Weights of a small transformer language model.
Architecture: rotary positions, untied embeddings, attention and MLP in parallel.
Training: a variant of SOAP for these matrices, 3818 steps.
Each number is 200 + 20 x the weight over its row's rms, rounded and kept within 0 to 999. Layers, rows and columns count from 0. The size before them is the row's rms in percent of the matrix's.

# up: layer 6 MLP up, 640x160, rms 0.275, rows 189-270, columns 40-79
# down: layer 6 MLP down (transposed), 640x160, rms 0.281, rows 189-269, columns 40-79
up189,108,239,195,242,236,213,209,204,214,193,195,241,195,236,236,223,191,216,195,185,163,176,146,212,212,231,228,202,202,197,227,187,211,175,203,186,177,173,232,226,165
down189,105,178,236,194,217,216,183,222,188,197,206,217,194,231,214,193,228,214,219,210,187,205,234,210,225,191,207,221,232,196,195,174,166,211,210,178,178,206,197,217,170
up190,095,163,193,194,200,198,215,214,215,189,196,226,198,163,169,190,161,197,197,177,198,196,225,200,208,204,178,215,170,195,188,211,179,189,235,191,233,206,194,175,208
down190,091,182,234,196,214,193,203,226,193,201,186,180,209,160,210,217,186,199,175,202,188,209,167,194,187,182,179,187,211,213,178,191,207,171,209,176,210,208,231,218,208
up191,087,235,188,228,221,253,193,224,217,188,198,193,191,177,184,171,209,195,194,209,193,189,228,225,180,232,225,195,194,170,206,194,159,229,207,199,217,201,193,228,184
down191,084,208,163,203,191,206,203,187,191,182,185,169,200,233,222,175,187,195,224,237,253,196,217,214,260,182,209,189,196,200,215,220,212,176,177,191,199,179,211,201,191
up192,107,173,220,200,206,202,197,193,153,210,216,175,201,183,211,199,202,231,214,215,191,231,198,218,189,188,180,213,214,205,213,203,227,186,223,198,199,196,190,200,179
down192,101,203,201,199,174,202,205,211,204,202,174,210,160,190,183,183,194,203,189,213,187,228,182,208,206,202,238,228,223,227,182,169,218,184,214,227,186,179,209,205,179
up193,109,185,229,235,177,233,184,230,156,211,218,192,182,228,219,191,167,191,190,181,172,200,207,197,186,184,202,185,190,195,156,210,224,218,185,237,198,198,234,228,184
down193,109,128,183,216,232,201,196,228,203,221,179,216,221,218,201,219,217,186,218,214,225,194,198,186,175,189,179,197,220,199,199,187,193,155,186,201,211,216,188,210,189
up194,095,196,200,206,164,192,173,194,178,210,176,190,205,207,183,186,236,192,180,187,188,186,196,174,148,184,222,209,223,196,211,221,216,216,206,214,197,220,234,191,186
down194,091,214,246,191,235,221,167,179,222,217,216,194,218,194,213,206,182,197,204,227,220,195,190,193,225,208,204,231,211,216,185,166,185,201,205,177,188,177,164,208,197
up195,112,202,214,197,249,197,193,204,210,183,224,192,217,171,195,203,187,181,205,197,228,188,200,171,197,187,202,196,204,217,201,191,171,170,197,190,216,188,191,186,163
down195,117,189,192,183,188,196,191,225,221,160,202,222,223,181,186,187,192,179,195,219,214,239,176,164,196,222,190,182,199,204,178,188,186,175,204,208,241,194,201,211,143
up196,094,171,191,185,201,186,196,201,234,177,212,202,181,198,210,221,186,194,171,197,185,177,178,178,172,199,210,183,206,222,200,217,178,212,217,186,205,178,236,141,195
down196,091,193,217,180,204,191,246,204,227,200,203,207,227,188,197,215,172,216,211,202,236,206,225,192,218,250,201,201,161,196,201,192,184,209,212,241,206,225,225,196,181
up197,107,175,205,235,234,220,178,215,192,214,208,198,187,242,204,225,137,218,213,192,191,214,181,214,186,209,191,223,183,212,203,220,210,214,190,209,168,286,194,193,203
down197,111,204,218,207,212,205,192,194,189,181,213,219,147,169,239,198,204,198,211,218,259,193,194,175,197,219,226,202,159,233,204,231,225,230,202,187,195,247,150,215,216
up198,101,192,212,182,204,207,190,178,211,188,158,176,190,199,186,213,169,191,190,194,184,222,218,215,192,216,199,207,211,209,203,181,200,208,216,249,197,194,197,197,193
down198,082,165,200,177,230,216,214,207,190,176,188,203,184,211,214,193,198,173,209,207,134,208,203,225,214,244,209,193,218,230,213,170,221,208,201,237,218,201,207,215,203
up199,099,193,225,179,203,185,219,209,229,192,222,221,201,202,241,187,201,235,208,186,178,219,230,206,171,205,177,202,177,190,219,198,179,191,212,185,194,240,187,178,197
down199,085,203,205,190,191,189,174,201,195,224,218,186,223,197,175,201,169,171,225,185,214,183,147,179,218,175,219,216,231,193,249,173,239,225,199,180,177,180,192,194,211
up200,101,164,210,163,171,211,207,197,170,211,209,209,191,182,222,136,197,213,170,196,210,209,188,218,202,229,196,190,153,193,207,179,208,219,233,192,211,197,221,221,244
down200,105,208,229,174,201,213,189,211,208,189,188,203,178,204,187,152,180,184,185,221,209,188,189,158,204,222,191,227,187,213,215,175,210,209,185,188,195,173,190,203,197
up201,092,176,236,181,206,215,210,190,199,207,211,165,222,218,194,192,203,202,190,184,198,175,189,181,207,184,193,183,181,170,224,216,180,170,188,207,218,197,213,198,157
down201,086,228,180,231,227,197,177,221,198,205,204,223,170,159,201,185,178,199,190,211,179,227,228,216,190,213,207,160,181,186,187,165,220,210,185,192,167,210,155,193,221
up202,108,183,198,182,206,207,209,197,207,206,181,180,179,204,231,188,207,239,200,212,174,201,218,195,187,192,211,199,161,237,211,219,224,172,201,196,217,204,226,178,178
down202,101,219,198,206,189,199,200,164,207,173,218,188,175,211,220,206,173,203,247,176,192,232,223,225,207,215,220,207,187,244,200,214,187,218,164,196,197,218,209,191,201
up203,110,180,220,198,170,239,184,179,184,185,188,215,213,202,197,215,205,196,201,221,205,209,206,170,197,231,191,228,245,171,203,227,219,183,225,211,204,187,218,188,229
down203,108,207,191,195,182,200,172,166,198,179,183,222,144,160,210,226,212,191,200,206,192,189,206,144,219,207,212,210,208,182,205,220,257,169,211,197,195,205,192,188,223
up204,099,223,212,170,203,223,201,214,232,175,206,182,244,200,158,194,233,211,232,193,204,213,171,203,220,199,200,211,181,200,181,165,216,183,210,206,225,205,216,209,185
down204,096,193,200,208,191,214,213,204,224,194,195,192,197,197,251,192,207,181,222,189,170,176,195,220,199,199,218,212,221,187,229,207,222,204,186,215,215,193,202,186,197
up205,098,153,249,212,210,195,217,223,209,180,220,190,195,202,208,172,184,200,193,165,213,212,177,206,220,221,221,174,208,197,201,186,184,183,220,233,200,185,147,172,192
down205,103,177,212,196,194,190,224,204,225,226,186,199,228,201,227,206,161,197,215,216,225,208,192,215,173,209,216,169,204,222,174,161,181,173,202,214,235,179,211,204,201
up206,117,200,183,214,233,234,197,210,206,216,214,223,244,171,176,193,194,196,204,214,169,187,205,218,205,198,223,178,211,169,171,208,185,195,205,205,196,184,190,207,189
down206,123,215,138,190,236,204,181,239,221,204,216,216,178,207,190,194,200,198,226,196,185,199,200,208,226,198,201,190,185,200,171,216,205,200,208,204,178,199,172,199,189
up207,105,176,174,192,204,187,190,196,224,210,205,199,205,171,206,216,212,195,217,165,213,209,227,219,155,191,207,158,198,203,217,213,239,193,206,237,207,157,216,197,210
down207,104,198,196,207,235,208,169,200,201,207,218,201,167,163,215,217,244,205,233,232,193,193,224,175,200,180,178,189,212,193,215,176,207,211,196,200,229,160,224,194,227
up208,102,226,182,205,206,187,249,189,181,188,195,197,187,193,218,193,222,153,208,196,199,224,235,207,179,208,201,214,146,217,179,185,190,232,203,203,213,199,187,196,180
down208,106,206,208,177,172,191,188,175,165,197,233,238,158,179,204,192,215,164,221,191,165,198,165,211,225,232,183,205,227,217,203,243,183,181,194,221,180,198,209,199,246
up209,103,194,230,195,191,182,193,169,172,176,183,202,203,207,227,207,234,223,178,188,205,197,237,235,214,211,195,214,191,204,156,189,188,224,185,202,239,185,190,162,174
down209,107,194,198,200,142,194,203,199,219,225,188,196,203,188,192,212,168,200,200,226,197,205,216,188,157,223,202,200,224,196,213,211,221,200,184,200,205,218,193,159,189
up210,086,163,227,192,216,155,158,168,204,193,203,179,211,218,244,215,189,178,226,206,247,214,173,191,183,190,177,180,203,199,223,219,222,164,208,170,171,200,223,221,171
down210,083,212,216,191,221,205,230,180,186,198,217,193,156,173,202,210,198,237,174,208,197,203,203,168,201,199,174,179,176,208,162,172,180,195,224,205,222,185,214,190,187
up211,100,225,222,205,209,220,215,190,174,201,200,200,239,238,201,188,195,208,194,159,176,222,202,188,241,203,166,164,168,199,193,224,201,203,207,193,189,168,200,226,167
down211,102,192,194,177,202,155,149,224,186,190,243,182,209,193,213,195,238,199,195,128,204,189,186,194,237,186,184,216,213,192,217,213,223,195,207,161,189,190,238,238,211
up212,108,210,192,212,212,196,178,181,189,212,209,159,183,219,214,175,178,235,234,195,228,195,232,183,187,186,191,185,158,195,194,220,226,199,187,203,206,192,223,195,194
down212,109,247,191,215,185,194,219,184,227,238,171,198,206,148,207,227,170,186,245,193,210,200,184,213,224,198,191,189,233,201,202,188,191,195,188,219,203,232,200,184,148
up213,109,213,222,186,202,236,221,200,175,197,201,220,213,183,221,206,196,207,168,191,185,171,206,210,201,169,226,182,171,207,219,181,208,184,204,217,213,209,229,177,206
down213,107,195,218,202,191,199,201,217,218,207,208,175,190,172,177,216,197,254,179,229,235,187,219,148,180,251,198,185,208,175,184,214,202,156,208,209,234,223,207,225,193
up214,104,189,239,175,180,168,219,203,210,199,200,210,186,209,247,195,177,229,165,191,228,220,219,214,191,210,205,207,162,198,209,166,197,192,231,198,215,187,201,224,165
down214,106,196,237,164,192,171,240,189,192,207,204,219,182,174,214,219,238,190,197,190,198,207,180,220,187,215,189,176,162,150,178,203,187,199,198,220,218,232,228,224,186
up215,096,227,216,205,195,194,189,218,205,218,211,189,213,193,195,226,189,176,203,234,155,210,221,194,171,213,175,203,179,206,203,203,193,240,176,197,177,206,203,201,222
down215,102,219,179,221,189,214,177,220,189,217,239,185,206,192,173,202,170,223,193,174,229,197,198,207,190,189,185,212,225,193,190,199,193,220,188,195,200,190,214,188,217
up216,089,232,251,204,203,200,220,220,172,221,187,224,218,184,231,220,204,208,210,159,193,144,204,207,219,215,196,181,188,185,224,199,193,201,169,222,185,213,193,156,190
down216,096,225,201,205,196,192,147,208,190,210,199,188,213,208,209,199,231,195,222,220,181,175,206,198,220,219,166,187,215,197,199,222,178,219,191,183,209,195,188,253,235
up217,106,203,188,210,238,188,185,169,180,152,197,162,196,196,252,192,205,185,216,159,184,171,185,190,204,189,185,180,183,201,210,224,207,176,200,189,208,188,225,210,191
down217,099,178,208,187,234,181,189,207,225,203,164,186,198,186,222,176,210,213,189,177,196,205,191,185,190,223,188,195,219,192,209,217,203,199,165,202,199,161,202,192,215
up218,099,236,192,190,197,184,222,204,180,183,235,185,206,252,181,188,196,223,218,187,187,185,193,216,199,202,198,220,190,200,204,199,195,208,200,191,180,166,212,197,223
down218,101,186,185,205,162,191,215,204,212,197,257,202,200,211,206,201,222,198,207,243,192,191,214,205,201,210,220,179,225,194,235,187,240,170,207,154,194,208,200,204,188
up219,090,168,173,202,190,205,231,202,206,217,185,204,210,187,227,207,221,209,196,176,188,218,191,221,244,194,194,224,196,191,157,207,188,182,209,190,222,228,204,207,211
down219,086,187,172,193,180,205,198,195,239,189,187,194,203,200,210,202,168,211,167,207,214,175,247,183,182,175,198,183,199,199,209,219,168,206,207,203,163,180,194,173,221
up220,105,220,230,204,241,231,214,215,199,199,202,207,241,158,207,224,227,203,185,223,221,197,199,168,152,194,165,196,220,198,193,169,210,234,162,212,185,225,184,218,206
down220,097,182,187,242,189,186,192,172,187,221,223,189,194,199,186,196,185,230,218,181,192,186,237,224,220,227,168,220,196,176,189,188,192,181,221,213,174,200,234,201,185
up221,085,175,194,209,219,210,234,173,189,223,192,176,193,209,199,198,206,213,188,197,184,204,186,206,214,215,197,216,194,207,203,189,182,155,232,186,195,220,194,221,208
down221,092,206,209,198,220,187,181,195,186,210,204,251,210,216,190,182,205,213,169,180,172,201,197,160,204,203,201,209,179,195,187,209,182,218,161,221,235,186,234,201,203
up222,101,176,226,213,186,235,197,233,192,229,179,187,199,217,211,204,220,210,195,223,211,209,207,218,229,201,190,154,187,194,220,208,205,193,215,158,206,172,184,189,198
down222,099,158,184,192,182,182,244,178,197,195,204,219,207,178,213,233,216,198,178,179,203,235,222,213,216,196,208,191,156,203,180,215,168,167,217,217,191,215,214,214,192
up223,104,209,198,235,202,208,183,198,191,221,171,227,199,237,209,206,220,199,188,176,215,208,184,242,171,198,225,194,177,231,221,182,193,209,189,170,187,179,199,189,172
down223,102,231,166,192,197,188,176,196,177,183,171,181,191,185,184,185,219,181,195,189,202,226,208,231,200,201,223,225,194,184,196,211,215,221,161,190,189,198,229,197,200
up224,092,186,244,217,191,186,235,184,209,188,195,196,199,203,163,214,186,260,222,195,224,210,214,206,205,235,184,184,219,209,184,221,184,215,210,186,170,167,204,223,225
down224,096,192,205,188,255,223,238,204,177,212,198,210,187,230,206,231,210,224,213,211,194,241,207,193,190,212,192,211,193,196,176,236,206,211,207,195,181,188,198,204,192
up225,095,217,220,198,219,193,202,203,247,192,196,206,213,189,196,186,210,211,246,202,189,191,240,171,183,244,180,152,206,189,148,219,200,179,182,176,208,212,232,205,179
down225,093,236,189,185,164,231,179,193,210,209,209,172,208,211,172,208,179,208,204,190,218,207,181,165,184,222,192,219,184,203,197,204,199,214,186,192,176,213,221,203,167
up226,108,191,209,205,237,192,199,187,200,212,192,198,220,207,181,200,193,200,196,159,195,233,177,205,170,219,218,184,194,222,206,208,226,169,188,153,198,182,183,177,216
down226,118,189,208,219,207,204,173,181,199,200,216,178,254,242,156,191,204,206,219,175,218,207,194,180,217,215,189,207,174,162,225,194,209,199,198,194,242,199,218,216,207
up227,099,190,225,200,227,186,201,203,170,202,219,225,182,219,229,184,169,212,212,209,178,209,236,198,221,192,199,204,199,203,202,223,181,199,192,187,188,189,207,226,180
down227,093,200,212,186,231,230,198,189,208,252,229,195,188,204,215,198,188,198,216,246,183,204,210,204,210,229,216,211,229,207,178,186,184,188,210,223,256,225,201,203,214
up228,092,199,216,178,185,203,201,189,199,218,217,208,232,203,268,203,186,189,181,154,211,185,236,197,198,183,187,203,185,243,214,207,213,214,193,175,212,189,223,215,188
down228,094,188,189,210,197,193,240,166,205,195,155,180,150,223,161,216,197,207,199,217,164,206,201,182,175,244,193,206,216,175,215,205,197,200,186,188,208,230,166,206,222
up229,095,213,195,184,202,162,181,232,183,237,225,194,220,214,194,203,196,202,169,188,192,205,171,209,183,167,212,196,191,232,203,177,200,218,201,220,231,190,210,183,207
down229,089,185,187,205,190,208,197,207,188,211,217,213,208,199,162,223,204,210,173,213,233,242,191,202,216,207,228,205,207,229,213,166,194,245,211,171,184,187,218,222,206
up230,116,201,238,206,212,196,211,224,163,187,187,229,200,182,218,203,187,211,204,190,214,175,204,232,220,208,175,202,170,203,195,232,225,220,201,242,217,163,201,193,210
down230,116,177,213,217,200,175,184,182,232,175,183,165,196,158,203,218,161,196,171,214,220,223,183,189,161,189,174,206,209,208,228,193,185,189,194,174,221,192,208,251,196
up231,097,208,238,181,190,182,202,267,192,206,230,200,198,181,223,204,197,232,186,197,166,187,189,211,215,205,183,193,182,171,186,173,215,213,223,207,173,196,219,231,200
down231,100,231,235,207,183,208,207,231,206,186,205,213,160,193,191,187,178,171,223,208,162,193,197,192,203,206,202,206,211,188,179,183,172,216,215,190,200,218,222,187,212
up232,100,231,186,223,171,201,180,168,192,192,187,219,195,171,206,203,177,194,222,198,202,181,213,232,184,191,236,201,200,170,214,177,182,215,235,179,226,157,195,178,203
down232,101,209,218,220,165,218,188,181,208,230,200,202,228,205,221,233,237,163,182,158,196,203,196,210,186,179,206,221,190,204,226,240,185,179,232,183,217,186,183,197,213
up233,093,178,256,226,190,191,199,193,183,206,216,206,213,201,195,197,205,232,189,173,223,181,203,185,199,191,187,169,211,211,214,185,204,187,173,173,190,184,183,196,203
down233,095,197,215,229,200,185,163,215,165,179,195,170,187,208,161,211,202,187,164,221,196,189,203,201,198,153,181,156,190,180,205,209,169,179,234,193,137,157,188,214,166
up234,089,232,182,191,209,221,203,219,187,195,184,204,211,212,217,207,224,211,209,212,213,222,189,187,169,221,153,202,200,212,181,205,160,206,214,219,175,167,241,167,200
down234,090,202,219,196,193,190,177,178,216,205,215,185,188,185,192,248,175,203,197,203,208,181,223,197,213,184,216,207,220,203,196,214,211,211,180,185,243,237,175,219,223
up235,089,205,211,192,195,146,233,227,222,229,213,202,218,190,188,174,206,232,188,192,223,183,251,211,240,213,200,199,219,180,210,188,202,175,174,243,190,213,170,190,220
down235,084,161,186,190,185,225,160,189,218,173,192,207,195,176,205,233,199,171,172,209,201,187,181,150,167,196,208,186,164,221,192,185,163,216,219,166,207,178,208,198,179
up236,089,193,205,179,241,192,214,187,214,165,213,218,207,189,190,220,188,184,179,215,175,184,179,224,184,239,234,157,210,220,207,211,229,221,210,187,190,206,208,202,176
down236,080,192,196,214,182,204,206,205,177,233,210,197,221,208,218,160,201,228,221,193,241,214,225,202,241,227,178,208,179,202,206,185,232,195,193,194,193,171,179,213,188
up237,097,194,182,213,217,213,204,213,182,194,181,212,227,204,212,195,193,199,193,177,242,255,235,236,244,223,222,176,196,201,153,201,189,152,167,217,183,181,198,215,207
down237,101,181,196,214,224,171,223,226,221,160,228,180,194,201,216,186,193,206,202,245,203,208,214,182,189,181,193,191,197,207,216,205,181,173,216,204,214,176,177,240,183
up238,099,234,199,210,180,166,241,194,212,217,195,205,170,190,196,196,207,224,199,195,151,226,230,178,220,233,176,196,182,196,220,171,200,200,197,204,194,210,180,177,214
down238,100,186,231,201,193,185,227,208,215,215,223,190,209,215,212,210,224,193,211,203,234,190,192,209,215,190,202,241,217,214,190,187,223,212,198,238,187,206,214,208,206
up239,090,185,225,215,225,161,178,208,200,183,197,201,188,189,184,172,189,214,173,168,201,191,204,193,213,180,199,176,229,190,238,229,169,204,215,190,203,172,224,197,224
down239,089,207,216,172,203,175,180,172,213,194,195,220,198,192,230,184,187,192,218,195,190,214,202,211,193,175,205,228,197,206,201,187,213,184,227,179,223,184,196,200,187
up240,103,229,206,208,205,159,178,173,226,189,186,207,215,195,168,219,215,199,224,217,171,229,216,195,220,200,175,207,169,198,178,204,203,237,190,189,211,188,213,201,197
down240,100,192,228,198,188,224,200,212,236,217,193,198,210,157,202,186,215,192,206,198,225,193,192,203,222,177,211,217,170,176,217,208,200,179,221,195,207,189,212,190,176
up241,096,202,220,189,180,203,230,212,226,165,199,187,210,223,206,230,202,186,199,178,222,187,252,175,177,183,217,182,188,210,216,234,213,189,203,182,181,218,222,191,174
down241,101,171,215,182,164,225,192,205,170,187,214,190,204,222,176,186,178,210,206,189,181,197,202,198,198,198,207,248,210,227,176,212,214,149,241,178,202,225,211,228,180
up242,095,199,168,237,203,227,160,214,217,173,193,197,207,181,198,203,216,204,179,218,171,219,173,215,233,198,223,155,182,198,218,195,190,208,248,183,217,154,192,203,178
down242,096,197,210,182,181,197,210,199,225,179,178,209,180,202,198,209,202,199,234,210,218,208,185,163,211,202,180,221,212,207,186,191,200,207,175,222,195,217,226,194,201
up243,099,197,195,219,205,151,171,171,196,226,214,207,206,186,185,193,183,217,199,205,237,211,221,199,145,206,174,196,213,223,222,177,191,211,222,237,229,215,194,196,185
down243,095,181,243,195,210,211,173,237,213,207,247,199,214,202,211,211,195,195,225,207,196,195,192,193,233,201,223,208,216,209,188,211,199,212,203,171,176,177,217,190,198
up244,085,195,194,197,224,170,191,214,155,204,193,183,187,198,241,178,198,181,195,208,220,215,194,208,163,186,214,212,210,229,145,178,196,182,204,179,223,209,201,208,182
down244,094,192,205,207,186,228,210,205,232,210,190,186,229,195,199,215,208,245,190,235,204,197,193,185,198,212,199,195,215,183,248,194,196,197,188,204,206,182,213,207,209
up245,097,191,199,191,202,213,223,189,196,218,220,172,225,214,215,228,204,200,210,180,204,201,177,196,189,163,194,231,189,196,207,222,153,222,197,191,156,222,219,258,180
down245,090,241,231,199,196,208,202,210,201,199,202,196,183,182,173,172,193,213,191,198,199,205,221,207,194,212,176,167,194,192,232,179,230,201,200,248,247,201,203,204,237
up246,107,190,196,181,190,219,223,179,178,186,183,181,229,183,212,257,210,220,161,194,210,216,221,180,218,164,232,169,227,227,221,212,193,197,206,195,181,206,231,177,207
down246,102,171,182,165,188,201,226,170,230,218,214,172,203,163,150,182,189,212,199,204,235,190,206,237,185,176,226,186,224,180,233,198,233,234,218,239,161,226,198,188,194
up247,092,161,222,217,236,187,212,171,168,209,200,203,233,174,194,185,252,229,194,174,204,188,226,220,194,193,210,230,176,214,226,212,211,208,206,206,198,181,212,208,228
down247,098,197,188,169,205,203,225,201,207,139,220,199,223,179,211,186,186,178,187,224,178,216,211,185,215,202,179,203,169,205,235,198,222,228,179,206,233,200,165,218,186
up248,106,194,234,179,213,198,196,178,189,167,205,194,188,197,200,172,199,221,193,213,192,222,204,205,174,205,193,212,192,199,164,196,192,197,201,170,218,197,228,241,244
down248,101,183,173,170,201,202,226,236,160,210,185,217,209,192,180,204,214,195,197,197,188,221,203,225,217,204,201,180,216,171,188,209,199,220,213,208,198,171,201,215,197
up249,091,215,195,206,209,184,204,231,200,194,142,225,205,195,199,226,197,189,192,207,174,168,160,204,206,187,203,166,182,186,210,178,189,241,197,195,208,183,237,247,224
down249,086,204,199,176,210,173,179,181,185,189,226,204,214,202,166,215,206,187,197,202,214,176,233,171,228,191,189,171,154,197,197,206,217,225,210,220,220,191,220,220,170
up250,103,178,190,196,205,186,226,243,185,203,229,196,210,220,237,184,224,207,208,222,207,206,176,198,159,174,202,203,188,181,197,162,240,213,171,207,199,167,185,185,215
down250,091,158,185,203,214,213,177,202,177,198,238,199,215,187,223,185,194,192,217,207,180,219,166,202,210,187,198,196,205,203,185,204,197,244,182,193,181,166,222,203,213
up251,115,228,219,198,188,218,189,178,228,171,234,226,181,172,224,186,178,209,199,161,189,159,230,207,212,190,179,210,226,215,215,206,217,230,156,204,181,223,187,207,189
down251,117,201,221,194,214,205,211,184,178,210,202,196,188,197,204,244,189,220,228,219,177,221,188,210,194,216,222,237,196,194,201,209,210,194,149,231,164,219,205,238,190
up252,085,193,205,198,182,175,193,189,187,191,213,208,188,235,193,211,202,206,176,174,179,198,227,213,163,217,212,188,184,199,193,221,195,197,200,174,199,193,179,199,218
down252,086,172,207,187,228,212,203,181,215,192,176,235,214,192,190,181,197,211,182,216,222,185,197,211,205,215,184,229,201,237,206,183,195,180,242,187,190,199,224,226,188
up253,106,207,209,178,186,203,184,199,189,174,186,210,197,177,177,229,191,205,188,203,213,169,202,237,198,217,195,186,174,204,191,200,177,214,218,211,227,209,248,195,203
down253,099,240,239,178,176,169,212,237,184,181,206,234,195,226,201,218,186,191,204,218,230,206,232,144,175,238,193,187,185,231,219,221,189,202,215,227,179,236,210,204,210
up254,102,202,200,193,181,221,207,212,210,177,216,201,175,186,188,208,196,183,222,175,234,184,214,165,170,210,194,190,178,208,195,212,201,246,230,176,171,200,195,212,162
down254,097,205,211,202,201,202,192,193,164,180,209,220,164,197,201,209,203,164,206,233,185,202,183,187,173,204,198,199,224,222,190,246,223,183,209,222,197,153,205,194,175
up255,109,242,252,201,182,179,214,198,170,216,192,198,191,207,178,223,172,207,219,209,201,209,203,217,232,204,232,207,190,175,179,167,236,186,191,172,210,170,224,230,218
down255,120,205,215,196,164,237,222,231,201,203,206,198,198,197,219,210,215,201,180,204,172,204,202,245,169,156,194,190,182,212,228,180,224,186,222,187,170,226,205,179,203
up256,103,210,227,192,215,198,209,197,179,166,217,187,184,179,227,197,198,228,211,170,183,190,213,199,176,203,186,193,177,209,193,188,149,182,218,230,211,178,193,187,260
down256,104,209,171,198,183,209,182,204,169,190,191,169,206,192,207,236,206,223,183,195,221,211,198,174,249,201,208,235,182,174,198,204,191,229,224,195,187,252,173,194,214
up257,097,228,194,202,200,204,192,194,157,198,159,200,199,227,189,200,222,191,185,178,218,176,175,209,186,229,207,198,228,202,227,223,205,212,175,212,226,158,198,208,229
down257,094,227,213,189,198,210,167,188,197,231,203,219,201,205,206,172,228,200,207,204,204,252,169,196,234,156,196,190,219,218,211,210,217,228,198,216,218,253,173,215,174
up258,099,199,211,176,200,225,238,180,183,204,214,170,207,200,201,200,169,223,194,214,175,202,208,191,199,211,201,172,197,210,238,193,186,190,208,251,182,208,244,196,166
down258,094,167,197,197,199,191,202,159,196,219,200,193,187,178,211,182,207,207,198,206,218,193,200,196,227,201,193,246,198,173,148,197,209,199,209,196,162,167,199,207,218
up259,093,187,214,188,220,226,184,235,212,230,200,210,221,163,162,217,211,167,194,185,187,185,194,217,192,161,200,189,175,222,186,182,210,213,179,189,200,197,225,171,169
down259,099,167,215,165,209,174,197,162,210,167,210,211,186,204,225,218,194,221,204,225,197,197,180,215,167,215,205,196,228,206,182,263,229,166,212,197,219,202,214,206,215
up260,101,191,200,198,203,230,196,153,188,189,218,226,172,199,197,180,210,228,189,164,198,198,227,189,171,190,195,199,163,176,197,206,216,171,192,184,213,176,215,236,189
down260,093,199,182,251,218,179,183,185,207,211,167,204,179,208,195,241,209,222,160,182,191,197,186,214,220,211,204,202,209,194,192,196,199,224,201,178,189,202,214,213,185
up261,081,218,198,152,197,164,179,161,170,235,218,225,161,191,235,223,201,169,196,183,189,190,230,237,185,192,200,215,162,185,251,239,195,243,225,215,216,187,194,187,207
down261,079,173,179,194,182,218,189,199,181,206,176,197,217,236,191,194,206,219,229,210,216,182,180,157,192,178,224,214,177,178,193,257,206,209,185,203,182,240,199,173,214
up262,104,215,209,204,218,225,214,202,197,221,218,192,201,207,194,213,216,209,210,231,167,178,215,200,218,248,185,189,164,202,214,205,214,209,206,149,217,174,187,209,185
down262,114,198,210,228,204,238,244,211,230,201,193,192,209,225,244,186,206,187,181,209,221,180,176,204,186,176,175,196,188,218,208,217,221,192,201,174,175,212,187,234,174
up263,096,189,214,217,207,216,198,177,203,195,209,179,187,251,182,208,216,192,230,230,193,189,184,220,201,199,170,223,194,212,205,211,177,212,210,198,192,173,201,169,183
down263,085,183,177,207,209,197,209,194,229,206,194,198,193,235,180,203,198,187,216,229,178,172,199,217,187,201,173,226,187,205,235,202,222,202,189,181,197,193,174,196,203
up264,093,202,208,196,194,180,184,184,178,233,208,198,186,173,210,173,175,209,217,240,198,156,243,195,160,216,192,158,212,186,197,201,175,202,177,200,205,208,207,221,163
down264,101,191,193,183,200,220,201,220,184,215,202,218,179,227,150,185,230,174,196,235,233,197,199,174,197,235,180,202,193,211,195,201,216,229,211,188,216,194,172,199,205
up265,102,201,156,222,186,224,210,217,177,169,177,215,189,204,233,221,177,257,202,189,168,201,196,188,205,170,191,174,209,196,203,193,185,210,209,160,205,216,185,200,214
down265,097,194,228,204,180,174,209,177,226,186,182,209,182,186,161,218,230,220,177,171,200,178,204,209,209,187,210,203,175,208,211,201,205,198,194,181,224,203,192,202,199
up266,084,192,187,211,145,197,221,226,202,196,195,195,245,172,173,200,177,215,225,169,199,208,206,196,220,206,212,212,163,176,222,200,225,202,192,184,188,225,210,168,215
down266,083,191,176,214,198,206,218,188,193,206,214,180,185,203,203,247,196,239,180,231,224,217,180,182,183,189,227,207,225,199,204,200,217,208,169,227,181,176,213,195,184
up267,079,198,177,240,162,190,194,198,191,182,185,214,212,214,188,191,190,228,197,200,166,169,218,187,226,187,225,214,212,186,203,181,229,212,219,164,218,238,202,205,212
down267,083,186,172,165,228,192,175,183,208,188,204,207,194,234,210,208,194,161,197,190,238,228,213,178,207,209,188,185,187,202,198,209,187,180,204,210,198,181,226,203,181
up268,100,213,180,166,189,202,174,201,217,196,227,157,217,196,198,231,204,204,194,212,182,188,208,197,195,194,169,178,208,155,186,202,163,183,212,188,180,179,190,202,156
down268,101,190,199,190,214,212,203,184,170,190,210,201,213,163,195,198,215,190,179,227,191,199,164,172,200,185,181,202,188,220,180,180,187,208,179,209,207,210,198,187,143
up269,102,197,197,188,218,202,203,211,220,196,176,194,200,185,225,185,243,212,199,192,194,240,186,196,198,223,229,186,164,158,226,180,171,203,210,176,220,193,232,213,190
down269,101,209,190,224,203,181,232,250,201,225,153,188,193,189,195,225,225,184,184,151,175,187,204,171,208,236,216,202,185,212,227,205,184,181,188,151,201,214,210,196,221
up270,095,197,218,194,205,242,190,207,207,184,231,213,169,195,187,193,202,191,170,191,230,190,204,225,194,166,210,116,178,207,221,179,217,204,189,207,211,173,210,240,193